Part of a small language model's weights.
Size: 12 layers, width 192, 3 heads of 64, MLP 768 tanh GELU, vocabulary 2048, 5.83M parameters.
Training: a variant of SOAP for these matrices, 156M tokens.
Each number is 128 + 24 x the weight over its row's rms, rounded and kept within 0 to 255. Layers, rows and columns count from 0. Numbers have three digits each. The size before them is the row's rms in percent of the matrix's.

# up: layer 2 MLP up, 768x192, rms 0.112, rows 601-620, columns 128-191
# down: layer 2 MLP down (transposed), 768x192, rms 0.0982, rows 601-620, columns 128-191
up601 101:167166146175140131113099127126143126111096127132143120153078111098148149107116111101107153106141119137118116134155137130158110119143115151108155129071083115123120138103096180111116113081128124
down601 098:158115123107084127126157105128122142140155099112127128139150091131117133151143130154119093127138134125151123125082170106142130091163090153110116121112150113145113134138165109115094094120074165
up602 119:114136103128128109102152101094145126074125122122099098164155134166109101130125166125150124120126083121166117144113147122115163139144158117122149157157163111126128129167146082134147097154137118
down602 110:121170126116179155161100100109108136126146114135148168122134112139060121145132131147131110136130125105148123127086146094136109131147115099130077088118126154153135150128126134112123089111091140
up603 108:156134149095099145091155152160159129118152117112114133100134128112075123164153095113139136114122177134126137118128156145073113150106112121103138138169185102140085087117124147148109121118114147
down603 105:164126112133125119153151121109135101082157088115145135128149101147133127105132148111166127112137147115108147159161093090124128140117114141099150103128117176144148156166155188139115140162123137
up604 086:115126084158130118113131098153169179113129109070105177110123152127172110119099134180130101171140104116095120172161133150125102122138155125128136140164091147101144110134113189146134166087112133
down604 095:128131092126139115125185105147172191097087125080107089098150132130116130160114136149165134121124121177122114155126121120100083148151143134127151146127105173136135102075133152104141106091097133
up605 092:169149101143149127112140125111070148160121167132132146130116111152159134137121130119098099135093089106197101138128199119146183109151154140144073131101152096143127147096176163144139149101123135
down605 101:151170153099129072116105145112118140158114136131124106137099127096099134103143104128116098095124098150126117198119126158139117141088151094080113142120120095121154094120108125139118106133134157
up606 105:157097140143152125151111129141142106154109127131141137127139175116139115116119157112152139149143117152141157125133160135090144099155163135108107143147138114153105110092119082128160120121115149
down606 106:146142140123150151134095102140120098160155143152131141129098150106128135163118147142144157173150119103119188114073159155089179127134175165156096163103142075143120132102131069082104131146123168
up607 104:158144111113141159160115119134114152166119124119099124160119180097155123114129120110139128113156130124122125177155133107072119120085141132116116145102122149119099114121142097116165149099149068
down607 102:111158101112123131122065141127094137125166121138137135108165131125117129124131117132151125164072203112106119079120091143126127127130150100134129150113144134148120146170126130156150124164117165
up608 091:180141122097101157114173096147115131120163118116108128158112096136120151127123134117141143134125123112157103138116113117140148090112128106136151106104119120116114092130169107136142153132093158
down608 094:138136142117143166134147137170096111106133153095111176091125103078126119101132131119148134120113165127121139184143132125118108128110170134138118082127110120162109180133142107166118146099159151
up609 082:104101135105205138186135137148127130084145092106126147154108153129097117136151115133115156123107127150150127132127100089133128088126092120135134097094157118120140126126110142106108147080126117
down609 087:122122128160134122159179116131153157073121106138122081127090119147118145141095096159130134126133117160141142156140117141089088084146172146100061170134160117158119112137139084172117119139147153
up610 084:172165130136088130159155116172102119116098125125107140129142145083138142120107115098150101129119116138119155167152142163110162139070162121131104109127145136167118122106131104082093182154094086
down610 089:070087128123119117106131161115142102123172076141114136146116118167161148140119105087097117130124118130145094129116104106146096122151130133133128132135109107101102127160126151144154119108149147
up611 074:135138163132115140113129162130190112145111154118144096092104057139145093122090119161147120132121077137136175097158124144081126145128094105138112105132122133127122102090062091147132131145106125
down611 088:170139114135169129115130152107143108093091144138136122143131118111146134143120099103134134126156111125109117119109104152143113154159118109173124105092089127105101141141095126130135087109155128
up612 125:091146086122132122089144121108149123137111104087114135092135157153164168152138165111136132108118104137106136108108132152140162115121138134102161093147161113151145176107094100140153129146117109
down612 114:081113118119082116102080116159122115123142126154126099105133162145132134114137198118139105129156137127132149087085135094126152144111159153122072131157177132170113154171104078120147116102094137
up613 107:144129123131148123126102130083126143102130073113093141119108143119159136130139109129174131135117133151125129140149120161090127125135101149074135160101126110140134137122173128121156141136116102
down613 106:130130140059094143152159159154126110111124117166097125137138067128101143127160139140161109150063151096103148118130150137109150154122075102130149117103112116162126121152140177124120163163142162
up614 113:111137119120142119097140151146144138120140113134175077109097151158148128141138163131132094135112136088109103137140152145165149130127109174131121118149153128125102095110082137132076114105100066
down614 110:134125137132095118109109152123080146131113145139097119140152101118131102126079102115121155093116140155122136112053120096154116102159085116105137147106120115102146113169132107153096106108124115
up615 123:134124104157124136145131148143109129132130143100097123096101161164175141112087150174110116151117085095121113132147082116179120139119117092121153140107107146091146131133120160072138146139073146
down615 120:149151129125145141157154116124131094111157138100132128137103146137177125154110136161131154144152097132110158109178142125163093142100123168155133113101130164088128128141136167115164135127076101
up616 079:133116137158153148130134156149093158127101147141133085141144138120134131171129193081133071159139130120152129162136141118083145107102097100115116140099120093152136150116100102095095125082158120
down616 085:131142139120086131128135124094144117126170161098141120137115132163100127142169091133170168085112113159097097141120133148156122085099118166153154131163086158150115141132131115116115107191111146
up617 078:148100130145144115124151121114118124124132110135110134097144127170101150124141094175123095144130132139120153117140120113112138137156103132184134129132147155133142187122166172123125085138111129
down617 088:152145132128142144131125115147144138164136171098125145206129096131149122153092157097166157092139122116098141121129131166123136105153127136143137134097116081096131118100139123142178139122153140
up618 117:139139141124130150127181103146101091118155133132103056130113097132130179146123143129120086155147127122136117132169103117112114108125167134182109106144140090178104082119122122163105126134148169
down618 109:102111103127152121129146090126111182135122153140072130135160149138131143145122106125139130177093113123084113120087119135138107117147167127147136162094143134088128115109097141106113120157164163
up619 095:166125115094156092115124101140118106089132138088107105125126150138160113151151137072092153152132123113163100088132137122128149137110111109135138110183178167137131152125156124107138081091154098
down619 096:082149109154082155083112146106136121092108152139078131143131085102139086156103112146147147151121122144149073108128104187139126127105134144144133123162152123147118147122093099122114121120158165
up620 103:090134123110185124150104137105117123132120098133119108132133132137112117165105080143130120125140103117133126140099112150120103126182128104119147134122118173139173129129123106172155135128126093
down620 101:130110118139116145159165154165110157131091156123169132166160146114142117129132114129117177112131132145096140105126139168119119081132140122094143115141173133121116138156081160134141146140115111